Weights of a small GPT-style language model, trained from scratch on English Wikipedia: width 512.
Each number is 128 + 32 x the weight over its row's rms, rounded and kept within 0 to 255. Layers, rows and columns count from 0. The size above them is the row's rms in percent of the matrix's.

# layer 6 MLP down (transposed), 2048x512, rms 0.0437, rows 309-361, columns 384-447
size [ 94  99 106  85 104 107  97  97  98 108 109 102  88  90  95  99  98  96  93 106 108  93 108  93 107 114 102  98 104 101  88 100 100 101  90 102  83  86 104 105  89  95  97  85  99  98 111 102  98 111 104  94 109]
[[106 147 134 107 136 147  83  83  83 122 131 128 149 125 117 156 102 176 146 148 129 109 191 114 105 168 137 135 138 150 102 101 159 108 135 158  74 132 116 182 124 118 118 113 112 117 145  85 102 151 172 161 125 128 144  81 136 201 148 145 101 142 152 140]
 [160 158 180  48 192 141 118 173  75 178 140 166  83 105 154 133 162 200 134  96 223  82 153 198 123  93 168 105  93 146 133 109 149 168 108 124 120 141 104 109 130  90 140 101 137  97 161 172  62 103 132 109 100 169 103  85 122 110 190 124 159 175 159  97]
 [142 137 119 159 152 148 125  79 108 107 162 114 122 173 125 130 109 103  90 145 116 173 149 120 152 128 184 137 144 136 105 148 163 163 119  90 146  91  83 170 102 129 145 130 120 159 128 121 144 160  87  72  52 111 175 195 151  92 130 167 105 176 132 147]
 [176 158 124 100 121 106 152 127 145 152 109 121 162 187 157 146 166 157 171 182 213 109 133 161  62 127 137 156 103 142 117 142  78 165 145  74 158 121 128 130 122 191 137 121 105 186 188 125 140 150 149 155  96  81 146 101 140 150 125 181 136 127  89 129]
 [ 89  92 115  78 154 133 172 150 140 135  97  93 140  94 205  90 114  85 140  86  96 117 102 137 102  84 146 118 103 149  91 103 116 146 141  80 159 141 150 164 127 131 112  78 126 123  79 130 103 133 140 139 137  44 162 136 117 136 105 143  91  87 129 175]
 [142 179  79 107 104 118 136 155 120 114 159 132 125  93 133  92 116 118 154  94 147  82  98 169 224  96 157  74 109 154  80 113 138 102 114 158 162 132 170 170 153 138 128 147 177 100 103 119 130 122 126 147 116 186 126 108 101  88 114 151  99 163 176 154]
 [135 112 171 137 158 137 142 150 149 130 166 160  61  98  73 133 140 144 117 158 141 149 107 151 143 127 157 114 157  78 116 164 123 175 118 157 199 108 170  85  93 115  99 125 132 139  99 174 116 147 135 158 110 125 108 113 155 120  95 156 171  95 153 109]
 [147 114 110 136  86 164 131 101 157 128 131 154 118 179 133 121 145  49 102 152 107 155 107  94  90  89  97 113 156 172 167 129  82  55 143 152 148  73  92 133 144 108 133 159 153 180 152  78  94 110 162 162 109 190 108 169  81 126 112 171 139 103 158 132]
 [176  93 133 117 167  57 119 157 125 118 156 154  84 150 142 129 150  93 114 184 157 140 161 119  54 181 154 152 126 146 145 179 106 104 147 100 106 108  93 145 170 166 126 136 104 129  99 117 116  94 116  85 194 182 136  86 136 179 117 120 186 132 107 192]
 [157 118 174 108  89  98 109  95 121 101 141 123 162 138 104  82 134 165 116 124 105 149 135 102  72 139 111 147 174 230 154 145  87 122 125 168 127 170 118 132 104  76 168 147 152 121 142 122  99 131 164 114  25 106 123 143 131 125 101 161  77  99 157 137]
 [ 98 127 123 122 149  90 142 178 115 114 116 128  96 167 124 113 103 111  90 137 138 118 141 152 112 110  87 128 159 154 147  74 206  70 178 120 123 118 138  74 121 203  94 102 101 179  91 182 122 128 101 165 160 115 147 135 111  81 103 128 142 153 107 195]
 [104  42 140 169 131 143  76  96 125 135 185  91 175 151  99  96  83 177 174 142 140 114 149 139  90 159 169 157 116 182 117  90 140 131 129 105 119 166 113 124 129 113  78 125 103  86 147 170 184 106 135 166  79 130 109 147 157 132 104 150 132  45 130 131]
 [130 126 137 139 186 114  91 106 129 117 121 126 154  58 119 143 125 135  68 123 160 125 131 139  48 147 148 129  85  98 132 134  77 148 157 117  74 200 138 116 196 109 102 122  98 194 113 184 152 205 136 125 103 117 138 123  96 115 124 124 109 177 167 127]
 [ 90 164 111 107 141 121 124  98 140 122 113 108  90 137 211 156 155  99 166 137 156 171  96  84 167 139 128 152  66 170 139 162 157 108 125  69 121 103  75  86 134 118 111 177 170 109 124 119 153 206 105 113 113  96 178 117 150 114  98  97 101 158 162 109]
 [148  77  57 132 125 113 105 114 137  46 104 142  92 122 113 124  97  99 137 104 159 135 145 139 150 127 158 159  93 100  96 164 133 120  85  76 177 132 163 123 152 146 129 162  82  86 121 100 142 162 142 170 123 166 142 118 112  73  67  62  92 112  93  98]
 [131 150 158 150 132 140  56 145 104 156 111 149  72 122  95 136 168 127 136 118 113 117 164 145  86 127 132 139 148  90 127  58 119 127 138 147 105 118 139 191 128 215 119 108  97 145  95 128 177 111 113 144  94 148  76  86 174  84 137 127 106 159 144 129]
 [103 135  85  69 183 107  74 133  78 105 127 103 114 160 157 126 118 115 120 115 171 187 129 139  93 179 123 110  98 138 104 103 132 128  92 141 100 116 141 101 128 131 159 160 156 182 153 170 105 160 151 123  63 110  79 133 141 145  55 146 130 100  73 127]
 [143 145 106 139 166 122 141 153 136 159  84 102  88 146 179 181 129 144 193  77 117 134 104 127 168 144 136 130 138 133 159 167 145 115 136 142 179 120 159  91 113 158  91 141 133 100  80 156 152 158  68 134 142 172 161 145  87 120 115 130 107 108 146 141]
 [166 120 178  71 116 185 100 159 144 147 134  58  91 145  97 165  82 114 109 141 169 116  97 142 189  76 153  59  99 109 121 144 124 115 122 160 129 121  98  79 182 167 124 184 144 140 108 152 157 100 121 129 143 106 131 150  92 173 112  82 125 156 150 133]
 [181  96 129 124 136 125 169 139 127 136 143 150 155 169  80 164 141 169 139  90 122 169 125 171 110 136 145  60 118 155 134  91 143 108 154 120 120 100 138 164 134 153  69  81  85 160 150 161 112  91 132  97 186  55 108 140 122  66  97 196  84 184 143 151]
 [135 124 121  81 132 140 154 168 112 145 158 133 134 170  91 156 107 144 104 144 119 112 167 129  94 130  86  59 103  84 170 107 152 138  81 162 121 120 126 123 118 127 134 119 143 166  67 136 187 178 145  91  80 126  92 113  78 121 114  78 118 113 127 117]
 [100 108 138 102 145  80 141 162  93  70  83 104  87 147 148 160 176 113  95 117 120 209 142  89 119 130 127 118 107 125 111 148 191 132 175 127 177 130 126 156 105 165 123 177 138 124  92 196 176 135 110 156 111 154 139 111 108  51 103 108  99 115 198 161]
 [120 119 126 123  90 140  84 127 128 124 101 144 146  58 109 139  98 155 101 132 133  81 142  92  95 144 102 117  86 161 105 143 138 116 135 174 123  92 148 148 125  89 117  58 112 200  91 126  99 189  73 134 166 118 103  95 170 157 158 186 129 117 116  89]
 [152 107 135 155 127 191 108 181 135 122 123 151 198 168  65 115 147 139 135 116  95  88 129 126 173 126 126 136  79 128 167  70 120 121 119 125 110 124 111 145 131  86  90  81  75  75  99  93 160  45 131 138 154 138 156  90 145  93  53 168 131 188 136 123]
 [127 190 123  96 194 175 108 110 126 144 145 165 132 125 160 147 151 120 100  84 159  96 136 134 134 186  81 109 167 159  97 112  93 118 124 113 184 147 135 135 101 177 136 192  91 130 102 136 115 129 147 108  38 122 158 100 176 145 143 171 110 120 130 138]
 [129 187  99 146 144  70 133 161 170  93 144 165 176 175 137 136 129 140  90 185 119 168 190 127 125 191 143 117 128 131 175 106 127 143 160 145 115 148 154 137  80 142 107 104 154 117 124 119 129 166 125 144  56 120 143 147  97  76  99 146 126  87 131 169]
 [215 153 141 114 103 127 145 124 144 150 112 133 107  43 193 141 153 135 134 105 103 156 139 137 136 163 127 120  96 123 125 125 151 158 139 160  99 161 135 128  60 155 164 102 157 111 164 121 129 178 120 130 184 111 115 141  79 131 132 174  90  91 181 116]
 [ 91 127 128 153 119 135 194 135 136 120 105 112 118 184  86 126 124 160  84 146 162 146 149 112 107  50 168 129 188  86 135 101 170 174 111 133 118 133  95 186  98 151  94  80 159 209 169 153  62 162 148 126 145 117 137  78 112 107 114 159 115 144 208 122]
 [108 147 136 143 124 124 160 222  96 157 186 150 178 125 158 152 150 122 122  77  98 120  96 123 122 157 140  38 128 129 167 141 132 139 151 106 114 143 145  80 160 175 133 132 128 143 138 137 173  80  92  73 128 115 104 147  85 106 127 113  96 151 112  93]
 [158 139 124  78 123 105 155  84 167 146 140 170  71  97 133 191 132 175  99 141  90 184 113 119 126 103 108 154 163 196 169 109  72 143 124 122 151  99 121 144  89  88 102 183 140 123 101 139 218 131 138 118 174 141 176 127 128 122 166 172 137 138 144 142]
 [130 190 139 134  77 150 152 159 156 110 103 115 127 134  66 138 187 146 169  82 155 111 163 101  72  92 160  62 107  92 171  49 171 108 117 130 151  23 113 161 159 144 136 119  83 135  77 115 172 103 114 103 147 110 116 157 105 119 143 110  99  78 109 136]
 [178  99 195 137 117  89 110  66 117 104 179 171 167  74  85 165 116 134 101 103 124 186 142 103 102  89 133 129 100 124 174 148 112 140 151 130 104  90 106 199 132 132  80  88 169 107 167 121 109 129 141 137  99  87  88 115 136  69  98 102 176 120 146 160]
 [148 145  94 187 182 102 115 105 139 101  71 108 125 120 150 124 152 139 112  60 111 103 136 162 110 105 153 146  83 148  83 144  88 153 132 142 149 162 151  90 173 164 176  57 129 159  83 143 118 147 178 141  87 116 156  95  61 136 199  59 109 183 100 140]
 [ 71 100 168 120  49 118 149 127 154 141 171 128 126 131 158  87 114  89 163 175 175 113 108  99  88 128 162 103 159  98 153 152 119  97 153  94  69 136 116 124 177 162  71 146 189  83 145 153  79 124 228  94 123 191 144 143 159  81 118  89  91 215 144 156]
 [132  73 142 165 121 120  89 149 110 141 151 166  76 162 109 128  98 132  50  87  92  95 105 146  79 162 120 145 112  83 113 108 139 136 120 151  78  78 173 159 125 143 155 174 201  83 179 126 170  98  95  93 130 135  85 112 106 130 122  88 133 142 107 134]
 [ 88 118 110  92  94 164 113 155 165 172 155 168 154 114 106 101 166 156 126 141 162 131  99 152 180 112  78 148 187  96 125 104  99  88 144 107 130 132  93  90 139 132 110 142  98 134 101 132 120 147 176  96 151 145 137  96 165 128  86  78 195 129 153 148]
 [178 114 120 114  96 136  89 126 113 195 122 122 134 105 128 227  75 144 171 115 167 155  86 176 121 116 152  60  83 136 176 139  87 161 142 115 145 148 119 197 120 132 136 163 114  78 146  82 126 164 124 168  83 101 151 175 118 133 147  97 125 144 108 138]
 [109  53  40 161 103  58 123  90 110 115 128 155  94 157  81 131 176 173 145 159 128 141 121  84  66 110 128 107 153 131  73  92 162 167 103 120 201  60 118 117  88  74 173 169  98 145 134 154 141 119 152 115  66 158 122 106 126 175 166 102 165 164 152 152]
 [ 84 185 159 166 140  79 116 115 117 100 136  74  98 163 127 127 163 146 140 164  83 146  83 157 121 154  92 142 153 115 114 155 144 137 142 112 114 174  98 151 150 131 170 139  88  93  57 112 131 106 124 106 130 125 138  52 116 127 131 134 122 147 150 108]
 [135 168  57 126  99 141 127 175 123 171 157 166  74 164 191 138 136 101 122 135 163 126 183 125 189 114 103 168 139 136  83  90 152 121 141  80 140 171 137 124  66  76  82 104 144  76 177 152 109 111 118 165 103 107 111 139  97 143 158 138  93 100  87 139]
 [158 130 184  99 102 154 136 147 171 154 168 122 115  91 186  71 110  92 111 131 158 175  90  76  96  79  98 123 141 137 107 126 132 126 148 133 105  63 101 124  25 146  83 101 155 213 154  77 201 123 128 134 135 162 142 138 103  76  78  87 146  39  82  52]
 [124 151 136 135 202 184 148  69 100 113 161 155  94 173 230  67 127 109  96  91 145 154 187 159 160 130 162 123 108 147 137 156 175 167 152  89 187  75 124  98 139 139  98 172  52 131 177 105 106 128 133 125 120 102  57 149 119 116 119 125 107  50 101  99]
 [128  74  65 126  65 120 114 158  94  77 143 165 156 149 142 108  75 132 184 102  73 181 103 112 161 110 138 106  85 106 100 152  75 153 146  99  69 120 115 127 164 151 122  74 155 135  97  88 117 138 129 215 145  84  76 108 176  93 146  73 131 142  65 113]
 [111 110  95 163 165 110  88 122 106 135 116 120  50 122  52 102 183  78  92 122 150 155 132  96 149 149 134 196 139  92 139 145 143 118 118 129 173 106 107 185 122 145 187  81 143 116 130  83 116 110 124 123 132  59 129 105 137 194 155  74 154 140 123 159]
 [208 122  80 104  73 140 128  95  97  76 116 127 170 176 108 159 118 119 157 128 167 108 107 151 114 119 133 114 131 158 205 154  88 120 139 147  91  92 179  91  87 125 198 125 116 103 156 111 145 156  91 234 154 132 142 102 178  58 173 155  97  97 114 111]
 [ 31  88 151 123 114  92 161 122  88 137 166 127 190 171  75  31 183 139 127 128 127 134 159 131 100 104  96 142 170  40 172 165 133 145 121 141  94 150 121 145 114 187 115 129 127 140 117 128 113 110  92 191 132 131 150 109  60 201 153 164 100  67  91 122]
 [ 98 109 122 139 142  61 121  82 146 109 129 156 142 139 102  71 124 145 130 138 141 127 174  68 154 106  64 121  77  80  72 171 103 150 140 228 101 100  96 201 120 154 116 144  76 119 143 169 142  64 156 107 184 105 139 133  98  53 166 159 137 210 127 131]
 [135 108 126 117 144 105 144 119 138 125 148 108 167  62 114 151 179 152  92 145 131 160 111 191 198  94 142 132  96 138 105 163 151 133  99 106  86 175 128 155 147 135 121 191  46 152 118 149 128  94 170 159 124 123  98 115 104 127  73 114 146 129 153  90]
 [ 70 110 135 167 104 121 142 157  89 147  78 118 104 149 181 131 142  95 219 147 154 120 134  83 131 164  82 129 115 140 126 148 143 131 114 200 101 144  41 169 147 141 126 110  75 108 131  85  72 110  90 104 192 142 130  70 175 141  50 160 116 125 112 132]
 [172 169 168 134 125 108 108  73 105 107 129  95 119  76  91 143 112 103 110 143 141 127  46 124 107 126 140 129 115 117 150 169  96 118 141 127  99 179 136  73 162 133  85 111 109 176 102 119 115 152 116 130 142 151 188  75 167  61 148  55 128  95 140 190]
 [134 107 162  85 129  64 130  58  52 182 143 129  76 131 142 126 152 154 143  90 121 183 118 112  64 124 129 108 164 130 129 102 164 105 123 106  90 113 138 131  79 139 131 175 146 171 121 149 113 146 140 163 122  93 162  96 177 158 154 122 137  91 125 173]
 [113 110 194 159 157  83 139 107  88 108 132 103 168 113  99 138 101 166 150 116 134 147 145 155 159 129 115 129 125  62 122 134 117 135 204 142  84 135 159 131 152 147 153  70 123 102 127 107 159 135 129 128  95 170 121  83  62 159 131  92 168 136 159 164]
 [110 143 108  95 123 112 155 184 161 127 141 138 127 145 158 103  85 172  92 136 201 142  78 115 103 132 116 132 144 105 127 125 117 110 125 185 113 168  90  89 133  93 146 140 138 145 114 157 150 102 182 162 124 147 141 143 129 149 133 149 164 147 180  95]]
# layer 6 MLP up, 2048x512, rms 0.0593, rows 310-361, columns 384-447
size [ 99 108  97 102 106 103 101 105 101  94  99  82 102 103  94 100  99  99  95 105 103 105  95  91 103  96 108 101  97 100 100 103  93  98 103  95 100 100 107 101 102  98 103  91 103  99  99 102 102  98  97  98]
[[153  87 157 142 172 124 130 138 110 162 123 182  78 131 124 128 119  82 128 102 116 134  87 134 106 111 101  99 100 127 117 172 123 195 117 163 121 196 120 126 123 155 133  96  92 135 152 121  82 147 183 178 117 157 138 140 141 173 151 153 113 158  95 177]
 [211 149 188  94 109  87 115 138 127 167 124 170 119 194 144 201 143  94  77 127 145  90 195 136 112 123 142 161 113  96  84 127 156 103  98  95  67 114 133 133 131 131 142 117 152 137 172 105 140 167 120  96  70 157 139 170  83  95 116 136  84  99 173  99]
 [162 102  99  90 174  51 131 138 127 111 144 123 121 131 168  79 129 116 105 133  52 116 165 129 138 173 142 165 157 130 125 119 163 115 140  95 114  41  82 176 106 109 146 132 156 123 207 120 129 200 187 101 129 108 159 109 169 161 186 121 157 114 173 107]
 [155 152  99  91 105 172 128 153 170 147 144  50 135 169  88 154 156 136 112 135 135 130 152 105 163 174 129 106 157 144 153 122 131 116 109 145  93 106  74 193 156  90 181 112 136  88 148  97 123 101  94 125 100 183  81 144 125 169 153 112  70 150  88 140]
 [137 102 126  98 104 106 130 147 121 108 132 177 141 183 132 126  90 119 122 115  89 162  98 141 125  88 134 163 151 165 110 146 195 110 187 134  74  75 101 112 164 117 108 132 125 103 204  76 126 135 159  99  91 131  89 145 135 149  96  65 191 134 129 166]
 [152  84 145 142 101 128  90 146 119 128  85 137 135 123  92 160  66 118 135 138 165  88 144  72 137 105 135 137 121 132 115 123  60  84 146 140  60 155 107  91  77 122 170  68 112 148  84 141 133 132 121 123 159 130 151 106 126 160 136 153  84 114 115 122]
 [157 123 138 101  96 152 177 103 148 106 147 146 120 119 153 164  62 169  90  94 118 134 191 152 126 131 150  95 140 165 128 156 180  87 101 164 100 131 111 101 136 113 176 118 190 119 109  97  93  91 133 180 132 142 110 106 102 171  57 124 137  85 133 105]
 [145 105 104 117 103 134 136 177 152  99 162 152  86 126 159 155 124 101 105  88 181 165 125 108 156 149 118 163 108 143 129 142 151 146 133 133 131 183 192 161 138 116 126 146  75 145 181 166  90 111  95 191 191 138 125  55  98 162 131 170 103 164  87 124]
 [ 91 199  95  98 186 151 152  94 178 108 158  88  93 107 158  45 105 179  95 102 150  87 130 134  97  81 146  80 114 162 153 152 125 109 103  97  66 182 151 139  92  54 133 107 153 158  91 145  99  79 158 114  65  68 110 150 122  96 102 162 158 122  72  94]
 [ 88 120 112  99  95 119 135 141  99  88 141 174  70  88  59 112 135 111 156  92 170 128 196 153 106 115 131 132 225 156 130 123 148 115 151  99 120 133  87 154 107  85 106 117  80 143 141  96 127 163 111 159 133 106 167 133  90  86  84 173 102 166 116 123]
 [150 109 176 192 142 151 148 167 151  91 140 162 133 115 112  64  93  77 134 143 135  88 102 177  40 104 126  83 129 134 147 118  82 191  90 137 125 145 105 132 123 133 174  67  79 145 160 155 110 151 118  74 131 150 128 165 106  85 127 152  91 108 120 163]
 [165 116  64 134  98 151 185 144  88 143  74  96 178 118 135 130  88 122 209 106  79 139 122 165  92 124 149 145 105 158 108 138 183 119 114 143  80 118 128  80 111 129  85 126  88 162 160  80 112 157 173 188 147  97 113 158 108 127 168 118 155  91 135 127]
 [ 67  95 134 142  88  97 172 141  71  99 157  70  92  98 145 140 104 140 114 146  98 116 123 201 102  92  95 129 118  84 177 160 135 157 122 131  93 119 176 174 148 112 118 108 160 108  94 164 122 126 107 181 100 135  64  64 120 172  88 133 160  94  82 106]
 [114 113 140 132 101 100  91 152 142  83 155 120 126 120  87 159 158 129 134 120 165 116 129 165  98 110 102 123 136 107 165 119 155 135 101 119 146 176  99 104 210  83  82 101 109 171 115 157  74 149 118 149 105 147 118  82 135 128  22 145  80 198 103  93]
 [114 139 122 148 114  97 109 143 131 162 114 124 140 161 122 134  84 165  94  68 134 164 138 134 107 114 172 117 146 127  99 133 141 146 178 111 181 179  44 226 100 129 148  94  94  53 134  72 130 126 111  87 103 128  89 149 142 142 120 170 133 139 108 113]
 [ 87  88 150 185 128 117 169 102  99  88 141 144 157 111 134 156 129  52 145 161 106 159 145  85 165 195 117 146 127 113 109 112 111 160  92 138 109 136 108 127 156 133 137 121  84 103 124 189 116  96 173 152 139 132 118 105  90 125 107 125 183 103 130  99]
 [157 128 161 105 134 165 152 114  89 129 114 125  96 147  96  97 183 133 155  79 151 214 166 149  82 139 140 143 172  75 145 113 119 148 115 138 104 126 145 163 137 126 163 114 178  79  78 126 146  95 101 119 191 159 122 171  78 108 170 180 153  99 172 112]
 [ 86 127 130 123 132 160 145 139 135  60 156 158 189 110 163 140 124 108 165  87 125 101 116 109 107 130 140 161  74 141 156 136 168 119 172 181  93  79 151 161 154  87 143 101 119 108  80  92  97  97 131 155 123  99 120 150 203 146 100 119 152 118 179 121]
 [127 123 120 170 110 123 153 117  78 139 120 157 119 136  68 182 118 163 163 120 165 127 149 141 110 135 118  86 140  97 131 115 146 116 211 105 167 154 117 133 105 158  95 121  93 138 141 140 119 149 187 117 169 198 184 140 136 104 123 190  52 137 113 125]
 [ 86 129 101  93  59 135 112 122 110 135 135 151 105 135 109 107 154 197 126 111  69 102 187 128 150 164 105 113  93 112 181 108 109 115  88 130  93 127 145 138 142  94 186 103 127 132 143 110 143 137 151  92 115  83 109 155 173 137  92 175 121  95 176 106]
 [129 103 183 149 109 103  90 122 146 116 133 110 122 133 145 156 111 120 113  96 128  75  81  96 114 150  85 173  67 133 158 171 129 127 126 148 120 150 114 193  59 160 155 131  78 120  88 139  95 129 166  95  85  81 156 130 206 104 136 173 101 140 191 118]
 [126  69 119 156 108 154 131 122 107 126 154 172 178 132 117 123 102 132 128  93 125 113  44 178  57 129 169 114 108  49 165 109 156 146 127 179 148 164 145 139 112 143 122 113  89 122 153 114 159 108 148 112 201 128 146 105 140 113  97 132 112  29 118 141]
 [145 108 131 195  50 122 122 129 121 107 133 117 180  39 115 170 126 148 142 193 141 156 157  94 211 146 141 120 132 157  53 130 139 147 124  85 142 126 154 113 157 128 156 161 153 203 195 127 152 129 124  98 118 195 147  72  46 132 122 120 112 104  83 168]
 [130 135 105 166 114 161  98 136 122 142  84  78 122  94 114 164  78 189 151  88 136  89 143  80  72 147 168 114 183 119  80 130 110 141 113  81 147 178  91 166  77 169 113 161 171 120 120 104  79 116 177  67 116  95  49 216  78 107  97 181 156 155 158 114]
 [116 125 129 127 118 155 154 185 113 131 146 177 136 145 144  86  84 133  63  88 133 140 152  75 183 166 140 120 168 110  68 122 140 146  56 146  98 115 153 137 107 126 134 125 137 163 164 133 116 150 112 157 120 125 128 211 101  79 122 129 155 191 151 118]
 [118 156 139  71 166 184 148 168 135 153 143 107 169 157 131 112 124 111 153 151  85 113 128 170 117 156 154 103 117 125 123 106 117 130 156 199 113 133 121 186 156  97 138 108 162 160 172 140 164 151 126 122 136 119 128  52 133 138 115 129 160  59 149  74]
 [103 128 116 168 127 167 166  82 132 178 134 119  94 123 118  86 181 151 179 118 104 109 159 154 133 100 181  93 158  87 159  88 103 119 191 109 113 144 115 151 106 111 117 182 107  83 138  91 167  99 158 132 186 147 140  56 152 189 162 142 145 135 150 117]
 [150 135 177 116 101  90 120 198  88 126  78 113 104 102 114 133  79 149 169  51 101 166 132 113 178 151 165  57 137 104 159 123 143 105 164 102 103  97 114  92 142 126 122 112 102 132 163  94 131 107 133 130 124 109 136 135 115 160 124 181  69 157 160 156]
 [107 126 109 201 120  91 157  91 100  78  97 132 128 158 144 119  61  84  83 133  95 216 124 137 120  71 124 140 197 108 119 180 112 126  80 167 119 138  91 140 138 116  87  98 147 111 121  82  80 176 127 161 151 153 196  64  96 168 137 136  80  81 144 138]
 [160 129 189 125  86 133 121 157 125 109  96 132 117 122  81 147 165 156  82 131 204 124 106 119  76 124 142 136 182 145 159  83 187 154 111 109 116 101 152 138  81 106 223  99 164 127 185  77 114 138  99  69 160  94 100 137 167  96  69 108 110 103 145 169]
 [122 152 161 150  83 107 165 102 107 111 141 186 175 118 113 131 172 139 193 126 131 109 205 120 150 168 144 102  96 180 128 144 137 163 133  52 127  83 154 147 175 179 111 113 114 182  71 105 130 109 130  95 158 153 160 153 118 159  28 127 101 116 130 113]
 [164 109 105 139 104  87 103 112 128 105 122 143 128 151 178 121 121 106 116 133 114 149 138  91 153  68 142 150  92 157 104 115 140 167 125 123 167 107  59 140 126 153 173  74 153  69  63 181  34  82 156 173  90 149 157 151 129 170 108 142 156  79 147  99]
 [136 117 126 108 181 126 152  79 208 171 125 135 162 102 154 118 174 136 149  84  82 120 104 121  71 147 172 146 135 114 145 101 161 121 120 149 117  12 144 113 118 135 142 130 106 139 112 146 144 117 101 129  88  70 126 171 134  73 104  94  81 152 136  44]
 [117 137 200 103 114 185 139 162 112  86 139 143 146 163 159 104  84  82 140 177  85  73 156 127 123 103 106 164 142 175  86 165 135 198 131 155 133  61 131 100 158  70 131  54  63 162 151 164  87 105 164 116  85 153 180 129 132 139 142 155 164  94 141 174]
 [118 106 136  69 165  92  86  59 147 166 157 125  83 100  86 138  83 196 148 116 105 147 116 125 154 187 160 131  79 141 165 142 163 129 116 131 121 134  96 131 143 136  82 158 130 101 144 101  98 187 129 127 147  56 138 151 128 119 143 102 101 169 181  91]
 [ 69 108 109 195 134 191 126 108 108  41 122 121 151 153  93 150  88 116 145  39 106 232 120 123 102 180 160 136 136  92 104  88 164 158 173 121 192 143 162  99 127 123 115 104 133 102 116 131 103 131 102 131 127 115  97 101 153 162 122 151 126 125 192 105]
 [144 130 145 130 144 114 160 156  85 125 157 143  99 114 158 121 203 143 171 111 126  87 131 135 151 182  44  99  99 142 126 154 155 132 109 117 151 106 165 124 126 103 105 112 152  96  74 113 131 120 127 170 141 175 135  98  81 185  59 121 121 140 141 177]
 [104 145 127 111 145 102 180 156 140 127 122 130 141  62 189  95  64 106  92 109 170 177 167 233  93  97 133  71 148 132 177 128 105  86  76  65  95 146 125 139 137 116 166 131  77 162 112 110  90  97  83 121  66 116 114 140 138 128 111 114 129  80 147  94]
 [118 121 178  78 143 156  78 137 111 131 179 170  94 106 185 134 167 122 176 173  99 141 114 139 171 153 155  99 133 113  78  77 101 124 142 127 120 154  65  47 142 138 159 168 126 180 123  75 111 126 126 146 177 152 143 135  56 115 119  97 151 102 134 174]
 [122 131 147 155 142  97 128 130 137  90 105 119 143 172 116 159  53  90  80 138 103 115 159 128 185 123 154 129 165 115 119 154 131  88 137 135 123 165 117  87 141 143 147 154 150 112 136 122 139 119 102 101 134 130 156  99 152 104 107 117 182  98 105 121]
 [115 158  79 103  99 141 135 155 188  85  94 137 168 117 125 150 149 161 137 157 110 123 159 150 153 103 120 149 146 140 140  73 174 145 108 118  76 149  88  95 100 140 124 122  95 167 126 143 132 150 110  78  78  99  68 120  86 163  76  95 159  90 109  97]
 [ 90 124 159  74 106 124  79 105 115 178  60 126 115 111 120 206  94 107 114 113 127 131 138 100  94  97 155 102 140  83 116 107 181 163 114 164 122 114 141 121  96 112 123 134 124 172 188 112 127 200 149 199  95 130 137 105 142 161 130 148  99 145 108 149]
 [141  61 146  95 183  91  80  97 154 181 210  81 118 122 138  82 154  49 125 165 146 169 144  42 135  99 158 150 148 124 155 100 182  99 101 118 131 133 136 108 161 119 162 131 149 110 128 169 158  65 153 143  97 163 141  84 143 146 109 127 112 141 164 176]
 [ 92 133 132 152 111 100 115 151  94 224  66 133 165 100 108 115 153 149 145 147 136 148 109  96 106  83  49 148 110  69 186  94  78 160  97 144 168  97 111 160 138  64 126  87 116 164  83 160 137  93 150 129 121 150 117 150 117 156  48 138 132 174 103 163]
 [116  97 141 136  87  97  79 126 160  86 181 198 194  96  84 141 116 143 131 154  91 144 158 175 106  76 132 114  81 157  86 114 126 132 109 121 146 131 115 100 174  70  85 163 136 143  81 157 122 149 159 117 112  79 126 129 127  98 127 155 105 147 121  81]
 [ 62  61 112 135 134  49 158 110 116  83 165 144 166 102  36 203 170 166 149 114 138 170  96 112 124  76 115  68 107 126 142 164 144 140 134 110 151 103  62 103  95 106 108 140 161 138 107 132 202  99  88 107 123 129  94  86 176 149 150 157 157 155 153 142]
 [102 120 129 141  95 153 104  98 146 164 133 107 178 116 129 126 138  65 190 140 140 177 173 148 177 134 126 151 141 125  95 153  86 129 155 136 130 126  98 127 141 131  86 104  79 132 129 117 111 111 133 200 140  54 123 218 143 139 108  68 153 111 101 110]
 [101 143 106 112 177 187 156  99 173 141 154 114  91  89  66 134 100 130 150 126  97 146  85  63 104  91 116 142 129  50  85 148 104 113 147  92 104 118 195 134 129 132 113 163 116 119 158 189 101 102 176  87 151 130 116 126 127 126 107 114 134 141 138 122]
 [100 111 112 128  97 158 212 158 111  75 109  90 174 137 180 135 149 128 135 159 137 112 149  81 199 130 136 122 167 103 137 137 182 190  85 149 180 157  91 211 142  91 146 112 120 129 151 142 172  94 145 107 155 144 148 114 104 160 105 173 139 167 135 123]
 [125 113 134 174 100 101 120 136 166 128  95 130 152 110 122 146 126 102  98 115 120 123 158 110 129 171 185  67 102 131 116 115 118 180 116  94 114 169  78 177 155 169 127  96 152 120 132 158 107 137 142 176 136 104 180 115 127 191 132  79 128 124 127 153]
 [192 126 166 170 118 108 134 120 146  91 161 115 122 131 142  96  92  84 145 115 106 148  83 123  96 135 149  92 161 187 101 163 128 154 154  74 142 138 128 157 142 111 105 157 169  75 118 127 116  83 119 119 137 158 116 101 104 121  78 111 118 119 140 125]
 [140  91  72  86 104 170 123 129 124  48 136 143 108  53 165 176 101 144 118 125 104 138 105  81 106 100 148 119 130 125 164 177 119 181  99 139 157 132 165 141 110 124 144 144 136 198 127 108 103 140 151 108 116 117 124 110  90 211 188 161 142 123 155  79]]